From a checkpoint of a small transformer trained on Wikipedia: attention and MLP in parallel.
Each number is 128 + 24 x the weight over its row's rms, rounded and kept within 0 to 255. Layers, rows and columns count from 0. Numbers have three digits each. The size before them is the row's rms in percent of the matrix's.

# down: layer 12 MLP down (transposed), 512x128, rms 0.101, rows 442-466, columns 0-127
# up: layer 12 MLP up, 512x128, rms 0.185, rows 443-466, columns 0-127
down442 108:091145117134112149123125071156165177143129131187110128060124099105119128116137146114139170115114171154132134144099131164128093135128094113135121181157154132145101097126129167105153137113149118125116138110148113132097128113163084126106147101134105168162080144138127089114146137132118153114151112121099129164092108155126160159140131096134146142171101141125133140121125146149143101161090
up443 106:159127103125141139082167134127150114134124170074132115150096129116133123111092122146171163123179114158111167103137130111151146113142112116100094158109111110103180137113143140105096128079119114161131154154139157121086103145116112147087125137077145145154127118129117131168109132133146115107148129176078148128152101100136148114109153115092092154133139111133089073125112099116147138136114
down443 109:116083114159144134080148128136140132155142111101122130102173171122136142108128112148178122106102130149129115086112143127136077132107147151111115126076124120129154089097145123134134115134097137122137119122141140135096106138141166154148126120126089130121100090176084139121136158117100133143116151080131082148110113124117105134102161144099111139040109147116118158143125091126183124109150
up444 096:122124133172128140121081095158154136084115109141105149143108106127097092151109138140072076148099115135118170109117119108121138147141122141146102133109102163114129156115140094147114159145120107120148107134152177122135143115134105123174108134066148166142117164125135178159142089075153122102115133160151120144125074113147068120099134156149117085137110105141137120124119140125123143112143
down444 099:132168181099112158209108109106181154128128135141131106115121108130143103151101093151137117131160120142122117117150130105112134121083161131126116110167106114149114118152156116133143148090133141099098116121121099129123165131170143125180130105115136130082100142181100115106144098135160117125131151108158073137142144100115097135098160083133115117111160144090145130158146127126154116139153
up445 111:155148175148111124110136160153140141126136130116179112134148133150134176125115135121157081069095113169091161115084122159108119143187123092153105178118126109174142143122129146159127125082154140135142141127070116121175172126108118130129148083121121154103121144127117118101119108121142106135118100108131141129095138128095151082120125134133164093107128127146121164098128106124139147112159
down445 103:128092128154152099066148118114137159076116126107154153125133101193084186109122144153106098122119150151124130122146126107106102100171102152148118123116112117184171123154126081144118117113096130123146124132126141110151102131075153109131119100143114126127134100123115136041153127148136122142107103108081135143096118146106100123130127129145124097114144086134124124139153137158136113146129
up446 109:146117111152105110156140150105109062125157107078145112122133131133148106087133082116143159188125156126100124152120116189149154151151138092175132106075128085133129131121141149107132099134094127120132137139100134129144165090134107122109148146125121129137154151117090123131140127107108118103085117125097112124139117115091116157133081128097094129100135105092134118136130160131081104170091
down446 103:156091119189159147129119151108144094137087134110115122161156125094085135093118134148085140135134142097134122092118155164091136135110134163123109139115146162152135109105140157151098143129151125170100183130156123152120136104177120088130125122103146083135141126123098110090105140155129150091112132106100153153148144127116126105108132119109173112129081138138143104150112089143083106084128
up447 100:093118130140130131078070096105126072096125105085127133165144110147143142108111109152148075096121135132115117136092094145126133110108089118157115142118101086115121097142091130121150130114128134160156109169125141131154148141097184135084165171115154154098114147186134108107151158114143127145130177099110138129143177131126104108114120123130127134149092126135113111096120094143137122126115
down447 103:115108136155159132086113112155115117126110135141111102137137116139142108090119139108160128127104109101150139094120096122147167157111135102122147156127154129107143153109132084131097141157131149128137123186078085133139103107192121131146108123134109079147148086083129146093075164174113103080131097136105155130141141150102141134147143144103127151113150147145132091104103146133152129157081
up448 102:106133122159193143181127155127119163131137166133093118108140093158088082130104082161139096125150120128133149141120129091151107137135119136136124114159135116162124129138188172146136106161157116114113130144126150162117164107095099127080116156131095122155114128122139112161126138185110128121130113136117145084135142168148137170128107101114149109151132139111146110147184117110173144138149
down448 098:097105151103075148181117183114118087160138113109123099109128137119104167074139130122154116144147104170172155113130151134104144115141117161155154130105135095128105119123110116111108150094109124130145149138161096104122133146052075086137117124148103132136142155143130114100125119124109127129146108095140117143115116139107161144101145103166095169107120125163153160110137124118130126147079
up449 101:078143083121139091142124104137125116135151071084115131129111117174138168102113150114121140148126082157166127151102134116133114136169056097171140126115118146096163185061134125148122144134131136097135127136123187110153121108113107107148151101144137119145138131115141141113137144137152151093105105123145149138131126134140160166114127110162102099140133187142109128136146123133124098149137
down449 103:145145156136097160165160123130104103151131119162125125100143160150118097164121118125127158110139171156130152100158151153105128146094112148138131094164126140088120136148131128164121127102122118131172138148134164110131159163199119104127136109153140167129143139111154126118164095132137092141163168135089152135162130140138172147161116165125128144125139051129159122171111151104111141118148
up450 099:123141124170169113092165122160094160124074165114123147115136110120116134153122113078124103118134100114164118090084160138092164135148092138131143111153094119168092110159119144107114133129102079151137107112119145149141130139133104131095144126124141129112094134086128143103158113170103126116103132149158097085112130096125114105137097099113119115126111081165112148118144099087139097158090
down450 099:140131109142071081159157120154069153088080109094106174105127107136131114135154120127121132140145156101150107133127169083136127112129145098124125159110103106127118133147124111125090113159112107142133150172127152139086119105175131091096149092150091140087115091103123107123127097150136176133158112111145135114125086138096108132098116122172129141147115148093124141121131133119127140174099
up451 106:141126114106122097144106133130157125128136161150119118098118146073150082173137140145100120133120123121108146108127124152141103146164130165128107130111132152162118118153125148113112098172118090128196120138115077160118116066126095114147087107128105119153137143089102132087152146133201126151115118167142106101143140157146143095150088152143151110156139120176115122110133144097134115110135
down451 096:127108090154159141092151126134136152155138126096147107126129106113157124097141137152113111157136139116116115128140150137179108124137107106116157117135082095121131106140151129132126144134113141133095159070126095116140124167130110123130139106148151129084132113108128147166124162176069179134064140142165098162142102105124117121097103134147158111122113134122181156093119174104068125131145
up452 102:124139115120142111121122150106150114140127120162119145088078132185135139142082115126109091167148102155122115180153140081169130129148106142177164098122101148090125143144090159161116122097153147105111165141149152110143108094139168125118079124137160107128143126143133079152102098140141144089130143154153160132114096115158122139125128119152132109089119115121104135143109113122122120165184
down452 104:121116116146063118131160154118090128119119104101125138159112129123140120153139177090153127151137140118144149159101136138112151136132149146134137089147163140093142108138152138117127141159149119160169116137115122101127102140147162087121183128147136145149151094150110129126119112142114149089128159109135131141138121103106167178152091175167137148116109120086152174120133180080169165151153
up453 101:150124104132126112146132113188099109110179110154121099118106156155072132123130156113140167158138114141145146105132113123101137121135137145138166135113166143163186125099122121131126125111118147152189101136119113135125181111149116149137169124100101104143134119140137143151155102154117140134144102146142153135130113147112153077177152153146103148150129119153135101094065147129103099153078
down453 106:117159143137133137149137144176145134152105145158100143114138144133132168127112143132147128107144104108139112116123158162079135106098121071111169140115130154149118108126083104144162160153094095100124120122118083156156126147154147150150116108157094161116119159147140113145127100175129123142097116104110105140169107102122153142100099124090141120149099066087162106172133110142124160155154
up454 105:146104124137156134109131129148120180142119133093112140134139089148130083099144126109082127101153141090120118151099133109138120134129117076105081158178101129097120131149106117122135117117128168167129114099116143117127142116124130141088101108086139138097124098112187137119098125094135112151166125128120113146156100127132093152061105136079124061137119142095121129117138155105110157156105
down454 097:135145141100180107100153121174096146150178136083137146110146105142132111192147147144076159132138117130130113110110135155129117071134148104131180096121092125148145147137110155141110137130126120110130162138118112103115132121155129119134125129127148107149121129140153100096128083109119101159152153163094156149117132124123152105096140084140168086136138172110144075130149107152113180138123
up455 106:138072139111102118133161150065131132121151129164118114152128122122134117140160152145126170107145116151085124105088147159130141139159135144125129115179161118118076159132100125118122152135148113138142117120127115129168113151165135112126117144102124180148150103167106114128114139161114119076098134114157126176164068125142158097148098143155121136123159120155101132149105106073119096131111
down455 103:096126152099093100121143168117133125094150135120112179081140120102123121087127125105119132100141150078113135138128153105148124076116118145124110112143143122127134134150081154152167119122095150131150143142121143138092105122164139144135115113161134118162166125110113098160128110134112127089088129101111137124153084137086078137180089143132098163160111190129159160146103130130140122106100
up456 097:129149123128145127139150124138128093113135142131102125106085130082102088117149186128138107117138089083113122152160145143120119085128113133146163098139094112071107110178120124115109137122103149128127187148119161144115110102103106161116106111080125129149141111103105185139122150100121125117127134138112125137125126108127104161157129135169159138137192126126138106118080147076170113104131
down456 093:118134119105142127113106148126118141121125113187123127137142095146109088188168110103133109120164129132119100142148151098133168131139095098093104116106121135130084121120127162133140114131110108161146112177117129133143138145140162162141130091143090104102132119145112142163153121129143126109106132181134113079136110147165131156089156087104119138113078202132174103145135109120125094155115
up457 097:167123092137168174121122117122129119086091113088092137112138165146120112131155114160133084132123109156129115094135126167170068124125123143133150119170133156114117140122093171142090102120153115128190131140072126151118135125094132163155123132082127140161117113090118085127150179129122144116142153149155136119119145129149158108130157127135127090128154155149150152095118145119139162104124
down457 096:102113138101108204155095126128136159156153100177151115159134130167131137110122126084184159137155122139110166157161099114168120131132119108112119117184140107128134139114095161119151119098132122149132122115133147110142152111181122105116162141154119137123153143102084196139139084151155110120138160104126107104117125117102124128083148155156119159128107101111129107144124145116111103145138
up458 106:113125105126147133127101144071155137105127106128091145156146122144134123154084122142172117123133149139092181131156114099138107155114104135096125149146159137126110126157120167131161104074133110132130115144147094110142118149144132152118133126067061089116096112114154096080162120105164141102114100113116113186170145122114149137105140130111132102147132172114140093134141140133133156109162
down458 099:146120131159129147126135110086125106128113113091144162113073146114127083083137120123156101112103156132131140132104104112139136134147103125137117141175107133129126135134144097130101134174115136145140123106142124114112122127134130120123132129093107148163123132123109137066105129118081109135109111128148111128139158113109133113091117121158079103145139255124124150116106128120154139123086
up459 093:096120122105164121165124159124162118127114107167091119169159086123122151136160116155099129113134107117121133101139171144130111142169118112117164135119131123117098112147103113097119107098165135194151114156117146143117111117145130117123112111131096144143180156124137140137161146113157114103157161134121123111113161133187104162101085148178147068140158136141119136092141159165144095141124
down459 101:112126114121134132114148114138150111126150155111156164154105126156124172101115144111146092130127115110105094113126138098145144138062123122117106123110108154126085086118104138168101118085157165120105103157145055080105130128152135119163172110176133091160111138125124139138123130141160154162146089119117110119121137103152104100076146139129106124144150086134129160163144104116112159104132
up460 093:172099158158091103143123142154130147143134140139137129182152121115074118129144156125089110131150099071089106138152111172116106130174175141117091121139092148138140140156111095120114127140135123138117178150131149143143107116143149102113132162164117136134120124158130060163140141134125163116105144161130164131092072142162131162111119161133138112125130118146139122128130171110091122123105
down460 100:135122136160131172126118136112122091101148095167134130135100082104066113127085137108139112120161145141100116130116147107144127156113131113092133138157148111112128156157126124176097104115124161122196147118132121107067110127177078130132126144105124116126067128106124148122099135169122091115120155098125124120126116100122114097105149119123121151146124164124130128146105131189155118105079
up461 091:105127125150158131175102149124144128082130078130102142138101154125142105143146105128141080124113148120079109153107098146112114108135145136116121133163155125163134099139087121167102106120140127145130164089150152160098097095122105169109155151111142125114093158099133082114153176111145110131108093123086103093142139133135127120141106171136109130097117073131122165130142137141155085091112
down461 097:173088127139169106139125152153129135138114124154094101164123124170126107171126106106118170173095145115120126093139105148100102134087124123122121171106170098112126140157154153142142145092126127159094078083107122102116138077086140124151157171121143142124138099162169152119125146152123108119136155132165111161140135116084167115090161141147136127120106145101128111130133100153119139145128
up462 112:110113145161110108146131130121128114160125129128113138099101180187164133127139105140140085095124149100121154116123120152129104091112105178150115138175100135125113144135119085145123134110108157106126160185110130106122081107137108105171125125146109106122137149151177123121147123132152117110099166121159115127148155196145171131135152130114169105155156111129111116118180115143168107111154
down462 124:121130126111166150145112111138121135113127147142126075114126071140105176120121139111136140119111145185141164133118141149080143098139129126127102133128155111139151093167117151071147142156126143118116124133137110130151172139164128142112124100078165144101133139170098170137121118155079182171139103126160163181148122122154160126126152133130135109137106136121108148139132157130088105088160
up463 100:132087114117151148141145131124115107180110144148129139146159123117126121130137101132084114118137141136101188170150150110126123131097129113145143143135180112110116123115116180121135146139078114151123165164121135138128134084116132159110131125100141126127145200120099154111102141134172153133130140085163171140087111109096154083131116161104082102164133142147161159119107133112164107138156
down463 099:148153132102135162111108074118146115120123083112117128133130140132143101152133196155136130131127143113130132119133149121118142116112158111134128090128121141101134136169121128166113091100121147109123123128148153131133109112046132188153128123104129114100087116128110138057130088145127114155096102098130126113119131174133093139147109089137146159132102156112134168128157146140116090105066
up464 104:102152115117150155137082156149095144103146185131109134117162119141155094159075117134111126116164117108100134140151164155151094121169127136148102131182139132140089112117116077131108061105107141138142122120157118124150098139119107137124168133121113135140139126121140102145120120069142110119106114132128097151135151164094099091128147166188112138131095132089101114129118127092115116129151
down464 100:126117125136146150156150143146133163125110082107165095136076135133127168094117126154137171109114136157135116133153146154120114124055118138133123128095065134133087159115164136137110097112108143111135099154146139156148111106100099089089144149123163121111114144147155136099137166129078130111130137132107158164114106132115159140114165138123124085119123159142115062122108123134090115157135
up465 099:133135136093121105103122140141158119125169146141128121146124160184166107115144138154155119080117152116119086176115123126123084170122119120132148131125113128187136119148085126152144116126124127093140161110136166091093099127155127127156148129135142108172112124179143121130144120090149070138130127139143100138090142137122147164101147112088146118124132133089164117155148107173127115082176
down465 102:094161131142129108130136158105136101134126132112107096131116092141142145143162148135112147105142116131135164139117118125137178121080133098094118119117111147115126067168113174112130119180098129156116077125154131125136109153122123109123118075161146163158139117168081119140148139175089127135130093123159163130121091139182093112102132150097162100134099107157113130097115164115109130131152
up466 108:137118101132116133166121145053126136108141142114118120136132119170129130102131107163171111152112127118089127088151121093115100169110070170149123168151139137145156140149132100144140099120146136157119129125147144158111107162163125131098103178104166152156097129132158095111140138131157127134102125159100094155162099148114162101158130155168100125124157133135137155155095124141147099167136
down466 095:141124101146099162155137120157074139110154138143121103105116150141146022110140118129170087129108133124098112141094111137123132146157139126143119155134156107123169140187138166109120147133139158160157167131131134122137111136131146107148090131118105141126142124138111114117142075094120096125121137113124147122140145135145082168121125125130114154096169202125095114120141107153143121104118